python train.py --n_layer=24 --n_head=2 --n_kv_head=2 --head_dim=128 --d_mlp=512 --norm="rmsnorm" --rope_fraction=1.0 --qk_norm=false --bias="none" --parallel_block=true --init_std_o=0.0445 --lr_head=0.0125 --schedule="wsd" --decay_shape="sqrt" --dataset="wikipedia_en"
Each number is 50 + 10 x the weight over its row's rms, rounded and kept within 0 to 99. Layers, rows and columns count from 0. The size before them is the row's rms in percent of the matrix's.

# layer 2 attention key, 256x256, rms 0.0359, rows 0-213, columns 128-159
089:49 48 59 44 45 47 42 47 63 62 47 61 63 62 43 52 40 61 43 38 64 37 48 49 67 36 45 49 47 29 69 69
097:59 55 38 57 55 45 38 57 44 31 43 49 38 44 38 57 34 57 52 63 47 44 66 62 40 57 51 65 45 66 39 43
101:50 53 52 65 38 52 37 45 43 61 41 29 34 43 69 44 64 64 68 45 35 41 45 44 52 49 48 60 58 41 58 54
093:55 65 53 39 66 50 46 69 59 35 57 50 29 52 49 64 46 59 54 51 63 47 43 46 40 48 59 45 44 65 44 43
088:52 41 25 52 48 65 64 61 41 37 52 53 41 56 30 58 59 53 55 50 52 34 52 62 40 53 57 53 47 53 59 33
096:67 38 57 59 57 69 35 46 59 70 46 35 65 51 51 25 53 59 52 56 57 51 43 46 51 40 54 50 56 44 56 53
077:33 61 41 49 49 35 62 44 35 49 41 36 68 58 65 56 68 53 31 25 41 39 42 57 62 47 50 36 53 50 70 54
089:53 30 55 53 60 57 49 57 56 65 71 57 53 49 55 47 56 52 61 43 61 41 50 53 46 39 48 42 43 35 40 52
082:46 37 54 56 55 53 53 35 51 62 55 53 37 58 38 48 29 26 58 37 46 45 41 38 38 61 49 55 41 35 47 49
079:45 62 62 61 48 52 57 45 39 56 58 39 26 58 56 65 51 76 38 47 58 48 71 34 46 39 68 44 54 59 59 43
086:46 32 47 46 42 68 44 42 49 73 43 38 46 63 40 35 59 52 53 56 51 64 56 43 57 55 55 54 64 59 30 60
087:66 40 45 63 41 60 40 56 36 67 42 55 49 53 51 30 56 68 61 58 46 41 41 39 44 45 30 62 59 40 61 51
081:42 54 32 46 36 51 52 48 43 56 43 53 70 48 39 41 53 40 59 58 41 51 40 42 43 39 38 61 49 57 58 36
088:45 53 45 62 66 59 49 67 43 58 45 46 51 63 54 35 53 65 42 63 52 35 56 57 50 48 44 59 56 26 63 54
089:60 52 62 72 59 65 60 53 47 52 55 27 34 60 52 53 62 58 42 43 33 51 46 67 45 48 63 51 66 47 54 51
094:50 65 60 66 73 66 50 50 28 52 72 65 39 41 46 44 46 38 37 45 48 53 79 47 46 50 47 44 39 41 49 47
090:64 53 72 67 52 56 45 40 44 55 52 39 56 42 55 56 50 40 56 75 57 64 58 50 36 49 58 62 36 53 34 30
086:30 48 64 56 57 58 28 42 21 55 52 53 51 37 57 36 51 67 37 54 65 44 37 44 52 53 32 55 57 58 43 52
085:54 64 56 51 41 73 47 68 46 47 46 50 59 39 41 51 43 41 28 60 24 44 58 41 35 44 46 64 37 38 39 48
086:47 50 52 43 55 60 39 56 49 49 68 65 56 49 53 45 48 60 64 63 61 66 63 47 40 31 55 67 62 42 43 50
098:42 53 67 55 44 32 40 40 63 65 37 60 56 42 44 49 41 59 50 48 63 30 41 41 54 51 47 59 44 38 57 48
094:50 64 66 41 77 57 62 60 38 58 50 55 53 72 53 39 42 44 46 60 39 37 45 43 63 33 46 56 62 49 43 50
100:53 57 47 68 48 56 79 45 48 53 50 52 61 53 42 40 50 66 62 38 48 48 56 49 39 44 41 53 44 51 60 60
095:40 42 67 49 44 50 35 35 39 41 45 46 46 33 48 57 64 49 36 59 69 50 51 60 79 66 59 55 46 58 64 59
099:50 72 55 29 56 49 55 66 50 46 37 46 57 46 45 43 54 53 39 58 58 67 55 39 55 52 41 55 52 37 58 52
090:57 51 55 45 61 69 40 43 30 48 61 42 51 57 48 28 60 56 68 50 56 68 38 58 28 41 55 41 54 49 66 56
087:52 55 51 36 54 64 35 58 49 51 54 51 55 48 60 53 51 49 46 35 47 70 42 33 61 66 61 55 33 62 40 55
104:50 48 43 53 42 55 45 49 47 41 49 55 63 49 48 48 43 56 53 56 64 40 42 40 45 54 59 44 52 41 69 53
091:56 56 44 42 52 62 56 59 46 52 51 65 42 57 45 39 63 60 50 49 49 60 51 52 57 19 42 51 55 30 52 49
092:69 44 37 40 53 50 55 46 58 42 56 37 41 64 75 36 61 18 41 46 40 52 37 53 47 36 48 53 42 43 49 68
081:50 30 36 58 65 41 46 50 40 45 49 40 62 54 55 61 34 54 69 44 64 51 47 51 32 28 36 61 58 45 66 62
096:44 67 45 43 31 47 32 44 61 44 58 55 28 47 42 54 48 52 62 51 42 31 51 39 35 54 59 61 71 51 67 50
094:34 36 55 54 54 49 52 52 49 67 54 44 66 53 41 42 39 52 39 48 36 46 56 68 49 63 53 38 54 59 46 41
082:38 58 50 40 44 36 43 46 57 41 60 54 39 57 68 56 45 59 63 48 34 42 53 52 35 63 55 48 45 44 60 60
091:52 62 49 58 64 59 45 53 39 48 57 39 53 68 52 66 51 64 53 57 54 49 51 60 48 66 48 54 43 61 42 55
083:48 49 83 47 46 56 33 60 44 52 48 39 46 42 46 18 44 43 65 38 51 50 38 43 48 46 35 61 37 67 65 56
089:38 53 55 57 41 51 47 44 61 52 62 51 54 49 71 53 33 42 43 42 52 30 59 51 57 67 56 30 53 58 54 46
092:40 44 65 69 68 47 34 49 50 42 48 61 59 44 58 51 45 62 40 55 44 47 62 37 38 65 44 49 51 54 57 47
092:32 50 50 47 53 49 48 49 55 52 56 39 65 48 19 51 55 60 57 43 56 51 41 44 55 49 63 51 62 49 66 60
087:44 56 43 29 43 63 44 44 55 59 58 49 42 49 48 61 44 42 56 50 44 33 57 62 39 58 62 37 46 62 47 34
089:57 69 56 61 65 44 60 44 54 62 55 56 61 53 36 59 56 67 58 48 51 51 33 55 40 43 46 58 51 27 58 64
083:46 55 54 40 29 35 43 46 52 55 55 72 54 60 78 53 49 46 55 49 49 52 74 51 45 61 67 52 32 55 40 42
085:55 46 41 42 51 53 55 49 75 52 39 61 46 55 60 58 36 57 24 35 50 56 49 62 59 51 61 42 43 61 27 50
093:65 59 45 47 43 53 38 45 46 60 40 55 39 55 72 49 61 64 51 73 35 50 58 56 56 55 51 62 65 54 43 36
080:43 50 77 47 43 43 41 60 46 42 36 36 50 59 57 54 49 67 47 42 46 52 34 47 53 45 43 54 66 58 56 53
098:44 54 40 52 55 46 35 55 42 59 46 50 60 57 29 53 47 57 56 52 55 60 44 51 47 51 44 49 47 46 67 60
083:44 31 56 35 53 44 38 50 51 42 51 60 45 62 55 50 35 41 43 50 46 64 30 54 37 45 40 50 65 51 59 67
078:46 45 39 54 41 54 54 55 52 48 30 56 47 46 53 54 44 66 61 43 47 47 46 44 47 51 53 45 49 44 46 44
079:59 49 55 58 56 57 65 31 46 56 31 63 55 49 43 56 40 38 44 61 54 50 54 44 63 67 49 48 49 46 52 53
076:48 55 58 43 37 46 48 41 51 56 44 57 34 51 59 71 44 31 39 45 45 51 35 66 48 42 46 65 44 63 64 52
079:50 42 45 49 57 55 42 48 49 45 45 60 49 51 51 51 68 47 57 50 58 71 45 61 59 34 46 50 57 31 62 47
079:40 51 50 61 53 56 34 59 23 42 62 59 52 36 59 43 65 59 41 54 49 59 63 60 39 44 52 48 36 66 35 49
080:37 57 46 58 22 60 58 51 66 56 52 47 51 40 63 38 46 54 52 47 51 42 39 59 61 40 45 53 40 52 59 41
082:54 53 50 59 67 59 64 55 49 54 31 52 79 59 51 29 54 58 68 51 49 63 63 43 52 48 49 52 53 52 54 27
086:57 48 47 42 43 62 53 55 40 41 48 54 70 60 85 50 47 55 47 35 31 56 61 45 33 51 49 51 38 52 58 56
080:66 50 45 52 59 58 57 40 57 23 73 28 58 51 45 52 49 63 40 65 57 56 43 57 37 42 63 44 51 60 70 47
081:69 34 53 57 65 55 33 41 54 51 61 47 57 50 59 47 26 54 45 64 25 20 43 49 61 54 38 48 49 52 39 41
079:51 50 52 37 53 58 47 51 56 44 72 34 50 36 37 67 62 47 36 62 45 50 52 42 60 47 33 47 53 43 52 60
078:52 48 31 66 43 39 45 50 50 42 58 55 38 60 57 48 57 40 49 53 35 53 46 58 48 54 43 60 45 54 30 48
083:52 55 52 33 63 52 37 60 40 45 44 53 41 56 50 61 66 64 30 50 57 40 51 52 62 56 47 40 46 43 33 50
083:43 63 63 54 52 48 30 49 42 42 42 41 60 42 68 52 45 48 48 49 55 56 60 33 54 55 44 52 71 61 47 60
081:49 40 34 42 43 63 61 61 38 76 43 52 46 49 53 58 51 41 65 39 42 52 48 30 28 51 40 37 54 53 64 54
080:45 54 54 51 62 46 44 42 52 62 54 57 41 54 44 50 43 57 70 29 64 63 54 42 57 52 53 49 43 42 64 42
081:37 51 38 41 48 49 49 42 31 43 59 45 37 44 57 65 54 45 59 52 51 44 57 65 53 34 61 57 50 50 50 47
116:52 36 53 56 57 52 62 46 55 61 36 49 56 58 50 52 48 46 54 44 52 49 36 35 51 59 42 31 48 40 62 58
089:64 39 46 62 56 56 64 42 45 73 51 69 56 41 52 35 51 33 29 29 31 52 46 48 34 26 56 54 48 35 57 61
096:54 49 28 39 33 39 42 46 38 43 57 48 54 55 69 44 49 58 62 72 51 46 54 57 51 56 55 66 57 53 51 50
097:42 56 74 54 50 51 49 58 37 46 50 33 68 41 40 29 38 55 40 45 48 36 32 51 52 44 40 47 59 63 51 55
084:47 44 41 54 35 40 47 47 69 61 55 62 34 47 46 62 52 61 62 44 53 70 49 60 54 48 33 35 54 38 67 42
100:38 45 47 38 49 59 60 37 29 55 60 49 57 54 46 43 48 53 46 77 39 39 56 46 63 53 37 56 43 49 37 34
086:54 44 51 43 43 51 59 47 64 56 46 58 57 56 47 59 65 52 50 62 51 50 61 53 67 70 57 33 30 41 43 48
085:35 58 64 52 63 63 42 44 61 46 35 22 48 45 43 57 63 45 42 65 49 54 44 39 51 60 54 47 46 64 39 55
090:47 47 60 27 21 38 51 45 57 43 56 68 41 47 44 53 54 43 61 48 59 60 60 46 53 46 48 55 50 57 43 48
084:45 56 45 62 52 58 51 47 42 52 60 52 60 62 71 46 59 57 47 49 56 41 61 59 54 45 49 48 50 74 44 51
094:68 53 50 46 56 50 50 69 44 67 41 54 39 50 48 74 54 68 65 54 61 42 33 46 26 56 45 64 59 30 41 26
081:54 49 38 46 52 39 49 43 47 65 54 54 42 57 46 32 43 51 44 65 47 50 49 32 58 75 58 31 36 60 52 44
097:53 35 42 46 53 41 34 44 60 56 43 68 45 45 45 64 49 54 62 57 59 38 60 58 45 51 44 39 58 51 55 48
078:71 56 48 62 41 49 52 55 52 58 55 31 62 37 56 45 35 60 76 41 46 25 57 70 43 54 35 41 63 50 57 37
089:43 59 69 58 42 45 51 59 66 45 57 54 38 54 42 56 49 36 46 56 50 47 49 55 51 41 43 45 49 36 52 62
093:54 47 57 46 51 45 48 32 32 57 72 40 35 47 39 69 50 32 62 63 35 61 44 46 54 55 66 67 50 52 48 36
081:61 45 39 65 78 57 60 56 33 46 62 54 60 55 45 43 53 57 57 47 47 42 49 56 52 63 31 57 65 53 32 54
094:74 52 36 51 53 46 60 58 57 46 55 51 39 68 65 59 50 39 38 51 36 51 56 57 41 67 43 55 51 33 32 47
090:69 52 51 48 46 51 62 50 42 57 53 55 50 57 39 39 48 40 60 53 35 41 55 46 40 56 56 63 68 43 45 44
101:42 44 58 48 42 43 50 52 27 51 53 60 38 59 55 55 41 40 52 52 53 39 53 53 48 54 47 60 46 45 46 34
090:64 69 48 51 53 57 70 40 54 63 52 55 51 45 59 57 57 43 48 63 63 39 50 62 39 50 61 53 37 47 44 55
103:67 63 55 63 63 65 44 54 54 65 54 47 47 48 54 50 54 41 50 46 20 56 60 46 35 42 43 58 48 34 60 49
094:65 61 33 47 55 54 53 52 40 44 46 43 32 63 56 30 38 39 45 44 24 66 54 47 41 51 51 75 39 56 46 60
086:54 39 41 57 51 53 50 51 52 62 41 52 52 42 38 29 50 58 55 51 44 66 61 62 33 52 60 69 52 45 40 44
089:55 56 62 53 63 64 58 49 64 54 42 56 28 41 39 39 53 48 42 46 38 55 50 47 48 61 36 44 37 42 30 55
086:60 43 41 39 30 54 63 40 58 53 42 49 55 65 44 44 44 45 37 46 45 44 52 54 49 55 40 49 57 63 44 50
089:59 51 52 46 74 54 63 67 40 57 51 53 54 46 50 35 58 53 55 51 68 50 51 56 45 35 50 57 39 40 56 61
088:44 52 48 52 45 50 52 40 37 55 44 47 44 42 41 35 49 34 53 52 50 58 60 36 40 56 54 53 45 55 56 45
093:33 52 53 24 47 45 37 53 60 46 50 55 40 32 57 54 53 59 50 32 61 35 53 62 54 57 60 48 42 63 42 57
097:52 38 47 43 32 56 57 45 40 42 37 47 27 54 37 47 61 56 61 47 69 68 50 38 36 49 58 47 45 35 51 35
088:53 49 41 41 36 47 45 57 58 47 47 51 41 58 58 51 56 59 42 64 56 54 54 47 60 57 63 46 45 83 44 42
094:57 52 34 62 36 55 43 44 48 48 46 43 48 55 57 60 27 54 66 54 50 42 68 58 50 50 46 55 61 68 58 58
083:38 50 58 52 56 59 43 44 43 62 62 59 51 60 61 46 60 37 41 47 50 51 53 50 49 40 46 47 45 46 36 50
095:44 53 48 40 62 43 52 50 46 49 55 47 45 36 48 39 65 57 26 40 56 53 47 38 64 50 53 48 43 44 42 44
084:48 44 34 28 43 54 60 48 47 57 59 48 59 44 66 51 51 51 47 45 68 57 40 43 48 49 54 69 49 40 39 40
088:60 67 50 56 56 53 43 44 44 43 45 55 51 70 52 43 40 57 47 30 42 39 53 38 48 63 51 55 64 47 44 52
089:67 48 38 52 45 63 41 38 49 72 28 56 37 38 53 34 48 54 59 46 53 48 54 57 43 47 40 38 69 38 58 58
085:55 52 69 49 51 40 57 30 47 54 40 51 60 49 42 45 40 38 30 59 21 39 58 44 62 37 42 53 63 42 51 53
088:39 60 50 64 49 51 65 56 51 44 44 62 57 77 43 57 53 57 51 44 79 62 43 49 53 31 58 73 63 42 50 60
077:59 57 57 37 50 55 69 65 65 37 55 49 45 66 43 40 34 41 46 32 52 58 49 54 72 50 51 48 47 53 49 47
087:63 48 52 42 59 32 51 48 61 50 60 53 49 58 56 50 39 53 38 46 44 51 56 51 40 35 32 46 55 46 77 73
085:53 41 57 53 51 39 50 52 61 57 45 53 56 52 43 48 34 45 48 69 52 43 48 34 33 53 50 62 36 51 53 55
087:41 53 70 46 61 40 42 54 51 55 67 46 43 52 46 62 51 52 51 36 47 54 49 61 33 56 43 51 62 42 60 37
077:50 62 58 61 48 50 54 32 42 32 41 41 47 59 58 57 42 55 47 57 54 43 48 52 44 37 55 54 35 58 36 35
085:39 38 39 67 46 45 38 56 50 39 57 66 62 51 38 58 55 63 54 61 59 51 49 55 41 49 42 59 49 37 51 42
080:39 46 55 33 61 40 46 50 53 37 68 46 63 44 52 54 36 46 50 39 54 51 47 29 50 57 46 51 40 54 46 52
080:40 63 56 41 37 29 38 61 53 55 66 55 43 48 45 58 57 56 44 53 41 37 64 67 57 50 37 47 49 43 50 47
085:55 44 54 48 61 58 46 38 57 58 54 45 52 46 53 61 43 35 47 50 55 66 43 58 66 49 56 33 53 47 43 57
086:44 66 20 42 41 47 53 39 59 57 60 43 43 56 65 39 42 48 50 33 54 63 38 49 36 48 52 31 48 55 57 43
080:26 53 48 43 51 40 70 61 43 48 57 44 41 40 35 50 53 51 37 64 41 56 32 39 45 58 37 54 47 56 45 32
082:57 49 50 54 46 76 51 54 46 46 35 38 60 33 39 45 61 58 34 58 50 56 48 42 52 54 47 56 37 40 31 48
085:57 54 55 32 25 54 45 57 53 50 49 63 50 32 48 51 41 59 46 43 60 55 50 42 50 50 61 37 42 53 54 66
078:41 55 55 54 59 46 52 58 58 51 56 50 47 76 60 61 45 49 58 42 52 55 48 47 60 43 44 49 50 35 70 60
079:60 57 54 56 35 59 45 44 55 48 60 39 39 41 66 41 55 57 34 37 39 52 38 54 70 56 41 59 34 56 42 62
083:50 34 65 62 53 48 23 55 47 44 50 47 52 55 32 40 42 65 43 56 59 47 38 41 44 50 40 44 48 61 58 49
081:60 43 58 55 56 46 54 39 62 46 52 39 39 64 31 40 34 43 69 70 50 40 61 60 51 52 47 60 68 69 37 53
086:46 43 66 36 49 55 55 57 68 58 48 43 32 56 68 47 44 65 47 47 49 35 51 59 52 57 46 50 48 51 53 47
084:51 41 54 54 46 57 44 39 60 52 43 58 48 63 51 55 55 41 58 35 65 65 44 40 53 51 41 64 40 48 40 43
077:52 48 48 44 47 51 42 62 77 64 28 38 56 59 35 62 52 42 55 52 55 55 62 45 31 60 61 47 17 71 54 53
084:47 46 47 53 73 33 62 54 40 51 53 54 65 44 55 51 33 51 45 33 74 47 31 41 41 47 51 31 44 47 27 44
084:63 53 52 49 56 61 60 39 51 47 53 47 56 52 39 53 56 53 40 42 43 51 42 46 49 23 63 36 61 38 58 49
078:36 46 49 46 51 41 49 69 49 47 44 53 31 40 62 60 46 44 58 52 54 64 38 56 45 51 55 43 45 60 41 49
083:54 62 45 36 46 48 72 52 51 53 55 71 62 36 67 42 55 58 56 40 55 38 43 49 37 56 41 33 41 48 50 47
080:61 52 49 67 50 47 41 44 33 31 60 57 48 44 51 58 54 38 41 38 42 70 51 59 57 51 53 41 45 49 67 48
099:44 38 64 66 61 34 36 60 43 66 67 48 68 52 49 47 54 51 31 72 40 60 43 29 49 60 51 39 49 49 50 54
089:36 69 37 34 64 59 68 48 69 41 50 72 34 48 56 59 46 51 41 51 54 44 44 46 47 39 39 48 62 59 56 58
095:55 47 52 36 53 58 62 37 48 63 57 43 41 49 37 60 49 46 43 54 53 58 62 58 54 46 66 34 62 57 31 54
103:44 43 48 26 30 56 48 47 51 49 46 53 38 62 43 56 46 49 53 33 35 51 49 49 46 63 56 53 64 44 50 53
106:46 40 53 62 49 37 52 29 44 58 63 42 41 48 37 47 71 38 63 46 51 47 51 36 42 36 42 58 40 59 46 50
105:31 56 29 44 52 40 40 54 30 44 34 55 54 68 61 34 48 43 44 46 44 50 48 55 43 48 67 62 50 52 30 51
102:42 35 54 47 57 64 51 35 48 64 42 43 54 76 37 36 52 58 51 45 39 51 48 58 51 47 48 38 57 57 53 69
106:59 46 55 42 51 57 53 50 61 43 59 57 50 50 52 46 56 40 41 58 37 49 54 47 57 46 75 44 43 55 63 51
093:59 32 52 76 40 42 53 30 44 36 53 48 52 53 52 46 51 47 62 60 52 45 53 36 45 47 53 48 30 49 50 50
093:46 58 65 52 44 46 59 36 63 57 45 30 54 61 37 37 53 57 55 36 68 50 47 46 51 43 44 57 53 45 44 41
088:65 44 33 58 53 30 63 56 52 51 36 57 47 56 52 38 53 58 58 55 55 59 33 44 40 47 48 60 40 65 58 53
115:40 40 47 52 35 56 51 48 38 53 58 60 63 56 50 57 65 43 47 51 61 45 48 57 57 56 58 41 39 24 49 43
091:36 64 42 59 43 65 41 48 46 56 50 53 50 46 57 63 57 52 39 49 52 53 44 56 58 40 55 35 31 52 53 48
106:48 50 54 50 57 53 56 63 66 43 50 41 44 48 56 59 52 46 52 51 35 46 52 42 60 52 34 47 62 66 51 48
105:50 22 42 49 50 42 55 38 53 61 43 48 41 47 53 69 55 49 64 59 50 45 56 50 41 45 46 46 37 47 52 55
095:73 44 46 47 50 56 43 33 48 47 41 63 42 69 46 61 66 43 37 49 54 45 53 66 37 47 49 41 34 60 44 58
093:26 41 45 52 56 52 55 36 43 48 54 55 48 43 36 48 48 44 44 53 66 40 48 62 43 49 64 54 33 35 73 46
105:42 63 64 62 46 37 49 45 42 66 33 57 60 43 60 62 48 61 57 37 37 49 56 38 43 47 41 46 53 59 51 55
114:44 42 56 49 62 53 44 63 50 50 42 60 61 41 32 55 36 72 43 71 50 52 48 45 43 37 63 59 56 53 38 64
102:52 60 58 54 68 44 39 49 49 37 50 28 66 65 41 47 55 64 50 36 42 37 44 38 31 58 30 57 66 51 55 55
106:34 27 35 51 66 44 61 61 72 43 45 59 53 44 47 43 71 65 58 42 48 63 57 56 44 45 52 61 67 27 59 64
106:53 52 46 40 44 59 34 54 32 53 44 33 57 41 49 68 56 46 63 39 63 68 50 40 54 26 56 56 70 46 35 52
108:64 46 41 57 50 51 41 45 47 83 46 36 36 30 58 41 45 55 61 71 33 35 53 32 57 62 51 48 41 60 36 47
126:33 51 51 31 59 41 51 52 25 37 46 46 47 48 46 66 47 52 41 43 55 72 35 50 60 33 63 34 62 47 56 45
103:31 62 41 55 55 52 64 72 43 63 53 48 66 53 69 48 47 65 45 41 43 62 44 41 46 44 41 40 45 36 55 71
114:58 62 49 42 66 43 65 69 45 44 30 68 46 35 38 46 57 60 52 43 40 57 39 59 34 50 50 48 44 51 36 68
095:45 62 53 53 47 39 51 42 41 53 49 64 56 58 61 46 44 53 33 49 71 64 48 56 56 35 60 35 55 38 51 49
114:56 60 59 42 62 23 70 34 48 51 67 30 32 44 50 46 48 54 48 37 50 43 43 40 39 60 25 44 40 50 50 65
121:69 63 71 53 46 46 62 48 56 66 51 62 36 54 50 51 66 40 53 60 43 47 52 32 59 59 43 38 41 81 50 67
106:64 57 47 46 45 50 59 58 46 56 57 48 61 54 45 44 50 47 56 72 46 45 46 72 48 57 53 58 54 42 39 51
095:50 46 35 53 49 28 58 53 60 36 61 58 45 61 54 54 46 57 58 49 50 50 62 54 55 36 33 39 50 41 46 49
104:34 52 62 52 58 69 57 42 41 56 47 46 25 57 39 55 45 31 55 43 44 56 46 64 44 43 67 57 31 43 52 41
112:49 43 38 52 44 67 45 50 55 29 43 43 55 60 47 73 60 46 47 52 65 30 76 51 44 42 65 78 32 34 41 39
107:47 38 47 36 55 61 42 60 68 55 47 54 53 55 35 55 51 51 39 72 50 45 48 45 37 49 53 48 50 55 53 56
111:35 49 57 54 42 57 46 38 56 56 47 45 30 32 55 67 55 56 60 59 65 40 46 33 41 74 64 64 40 60 39 57
107:29 58 60 66 67 48 51 58 41 63 47 60 42 59 49 50 58 62 51 34 37 40 52 59 42 55 40 63 54 58 55 47
115:41 61 67 53 44 62 58 53 41 56 57 70 41 50 50 51 59 27 53 64 47 43 39 57 59 55 61 40 67 60 63 54
110:59 55 58 47 57 52 41 46 49 43 48 35 42 56 60 49 53 61 47 61 51 42 60 47 46 62 36 59 67 45 43 58
119:32 58 42 56 51 35 55 68 45 47 46 52 42 33 29 50 62 40 47 49 49 51 53 50 44 49 39 50 58 45 64 40
131:49 56 53 50 33 41 62 38 46 41 54 48 28 48 64 49 54 42 36 56 49 51 47 51 64 58 65 56 46 38 49 42
129:62 35 42 58 59 50 57 61 51 43 59 36 62 51 46 47 25 52 64 51 36 54 55 40 57 52 38 70 49 43 61 60
126:45 53 51 43 56 56 57 72 42 47 60 44 41 56 40 44 49 47 62 58 42 44 59 49 48 54 46 46 55 41 53 51
111:37 64 58 38 44 49 48 35 52 53 42 47 58 52 44 63 41 39 55 53 58 52 59 54 74 49 34 56 51 52 58 53
119:23 56 69 63 38 35 62 53 38 44 42 37 45 34 59 42 34 63 40 52 55 53 54 51 59 68 63 31 38 73 52 68
107:66 33 45 49 65 57 42 64 47 55 46 32 65 45 54 41 33 56 44 57 55 37 63 50 44 47 60 45 43 41 56 48
124:54 36 42 46 52 58 50 45 58 59 68 56 60 50 41 45 58 41 32 48 59 42 66 54 60 30 50 40 51 37 43 61
127:60 58 53 52 42 50 66 78 56 48 18 39 40 53 42 49 54 56 39 36 52 52 43 47 51 50 66 61 34 31 52 30
108:46 57 58 38 52 43 42 62 56 65 61 45 38 41 40 39 48 43 27 40 36 46 60 50 39 46 44 66 50 44 45 41
112:61 30 56 33 53 44 48 47 46 62 41 44 58 58 52 43 61 31 42 53 46 39 55 58 37 37 44 56 53 58 62 47
122:68 49 75 56 64 55 39 52 43 48 60 43 52 47 46 28 52 64 34 62 58 46 42 58 36 25 36 52 41 51 44 55
117:50 39 51 70 39 39 56 57 46 39 49 12 46 42 42 51 40 50 47 56 39 66 42 37 58 60 55 53 49 53 58 58
124:46 43 59 67 42 62 51 48 54 29 58 43 65 41 66 60 54 61 55 44 45 68 55 46 68 49 50 59 44 63 44 65
111:44 56 46 58 35 57 49 58 42 50 57 53 65 54 38 58 71 50 62 56 45 42 39 54 46 29 63 47 34 61 58 49
114:50 44 64 63 48 46 42 60 51 55 36 50 43 49 38 61 68 57 44 60 43 50 46 49 50 56 53 62 46 47 36 70
118:57 62 48 45 44 47 52 49 55 83 42 60 38 60 49 42 37 50 58 57 58 54 39 61 52 44 43 66 53 41 52 46
121:49 71 57 39 37 46 58 39 44 68 55 56 37 63 43 59 56 48 47 47 40 56 33 51 45 60 59 58 30 44 64 50
115:50 55 50 48 42 49 53 54 47 61 45 60 55 50 36 46 65 47 37 45 56 74 58 52 37 43 40 26 39 31 42 55
124:34 45 57 58 57 62 46 59 51 53 52 63 57 44 60 39 64 50 57 49 45 26 57 49 52 53 42 37 52 44 53 66
122:49 61 49 45 54 63 35 50 57 59 48 23 73 57 45 43 60 48 56 57 56 48 50 50 57 64 48 65 39 50 38 65
113:59 32 48 59 57 34 42 45 45 65 53 58 61 55 65 55 49 42 59 66 50 58 55 36 46 43 60 51 44 48 49 48
124:43 36 40 47 49 57 23 25 63 66 48 69 49 55 56 55 28 18 42 60 64 50 46 55 45 56 51 47 35 60 25 30
122:45 45 63 50 51 58 24 47 40 43 57 26 51 56 49 49 37 41 49 48 40 43 50 36 58 60 43 37 47 53 33 54
119:50 56 59 48 52 42 61 61 53 43 50 58 56 63 58 37 53 54 63 69 48 47 49 42 48 44 58 55 39 62 58 39
122:47 45 48 49 43 61 62 34 33 43 52 37 52 50 46 58 41 47 51 50 45 54 40 55 49 69 58 44 64 42 43 48
105:24 50 47 75 45 50 51 55 62 49 49 42 54 58 46 27 61 41 51 42 49 39 37 60 50 44 42 61 50 60 29 49
106:31 47 43 69 57 41 50 57 53 68 54 34 69 55 31 58 62 49 50 48 66 50 34 45 47 39 35 56 55 35 32 57
102:41 57 46 50 52 67 40 53 44 69 52 52 67 51 39 33 47 70 52 39 43 54 21 50 39 53 43 48 77 51 33 59
098:69 62 59 36 57 49 52 52 54 36 54 74 42 49 50 56 51 66 56 60 49 51 46 54 38 55 47 48 57 41 52 56
107:41 53 67 23 66 54 51 53 44 43 48 57 54 49 52 48 45 44 31 55 41 46 63 44 69 41 49 37 51 70 44 58
111:59 61 38 54 56 48 48 48 47 28 46 58 27 29 71 39 58 62 52 49 39 53 40 51 61 51 53 51 56 69 41 38
092:53 42 38 37 34 59 53 35 54 37 46 79 60 56 66 61 51 52 59 40 67 60 58 59 45 56 57 36 46 51 53 51
111:36 55 52 32 68 70 51 37 48 57 59 79 60 41 54 51 55 56 43 36 56 50 38 36 48 45 54 37 46 46 46 52
100:63 57 57 49 31 33 37 50 46 28 65 62 46 48 64 61 58 56 50 64 35 52 63 63 49 61 44 68 39 59 50 32
098:37 42 47 49 38 52 56 59 51 59 46 35 64 46 47 31 61 72 51 53 53 47 45 67 44 24 54 48 54 52 56 47
098:48 74 53 47 47 63 56 72 38 57 62 57 29 39 42 65 51 53 27 43 40 53 60 55 57 54 53 50 52 52 70 29
100:57 35 50 49 44 57 45 43 56 36 47 47 33 55 52 44 50 38 38 64 44 33 51 43 51 37 45 43 50 68 43 43
102:54 61 71 43 51 50 53 49 53 46 48 46 38 46 69 71 48 30 57 45 46 46 67 43 57 66 47 46 29 65 49 47
108:42 51 69 38 48 53 43 61 51 56 39 68 51 62 30 49 46 53 41 67 60 40 59 46 50 31 42 49 62 45 63 49
098:39 44 53 50 60 30 33 47 43 61 48 58 41 43 43 43 44 41 27 58 45 55 52 55 50 47 36 51 59 47 66 48
094:47 42 39 44 69 44 50 54 38 55 40 45 61 51 39 51 56 73 43 46 53 65 56 60 37 41 44 54 65 61 39 49
121:44 56 46 55 42 49 50 52 45 51 58 72 63 54 46 41 49 66 50 45 64 77 44 60 42 58 60 50 53 37 56 38
105:51 45 58 41 52 53 44 46 43 56 49 54 44 40 49 59 55 54 53 43 37 53 63 64 48 50 35 53 62 64 56 59
109:59 51 70 54 53 52 48 55 59 33 42 49 48 49 48 54 25 54 50 57 52 52 65 58 39 63 49 48 52 40 53 48
110:37 50 40 68 31 55 52 53 49 50 45 34 66 44 47 36 39 53 46 71 42 45 45 38 48 67 65 44 20 31 80 58
103:48 55 26 49 56 52 43 30 34 51 53 56 52 35 36 50 36 47 41 33 48 62 67 54 43 62 51 59 47 70 53 58
102:48 45 51 31 54 55 53 36 49 31 51 54 52 37 60 68 46 47 50 43 55 47 46 40 48 59 35 58 64 46 39 47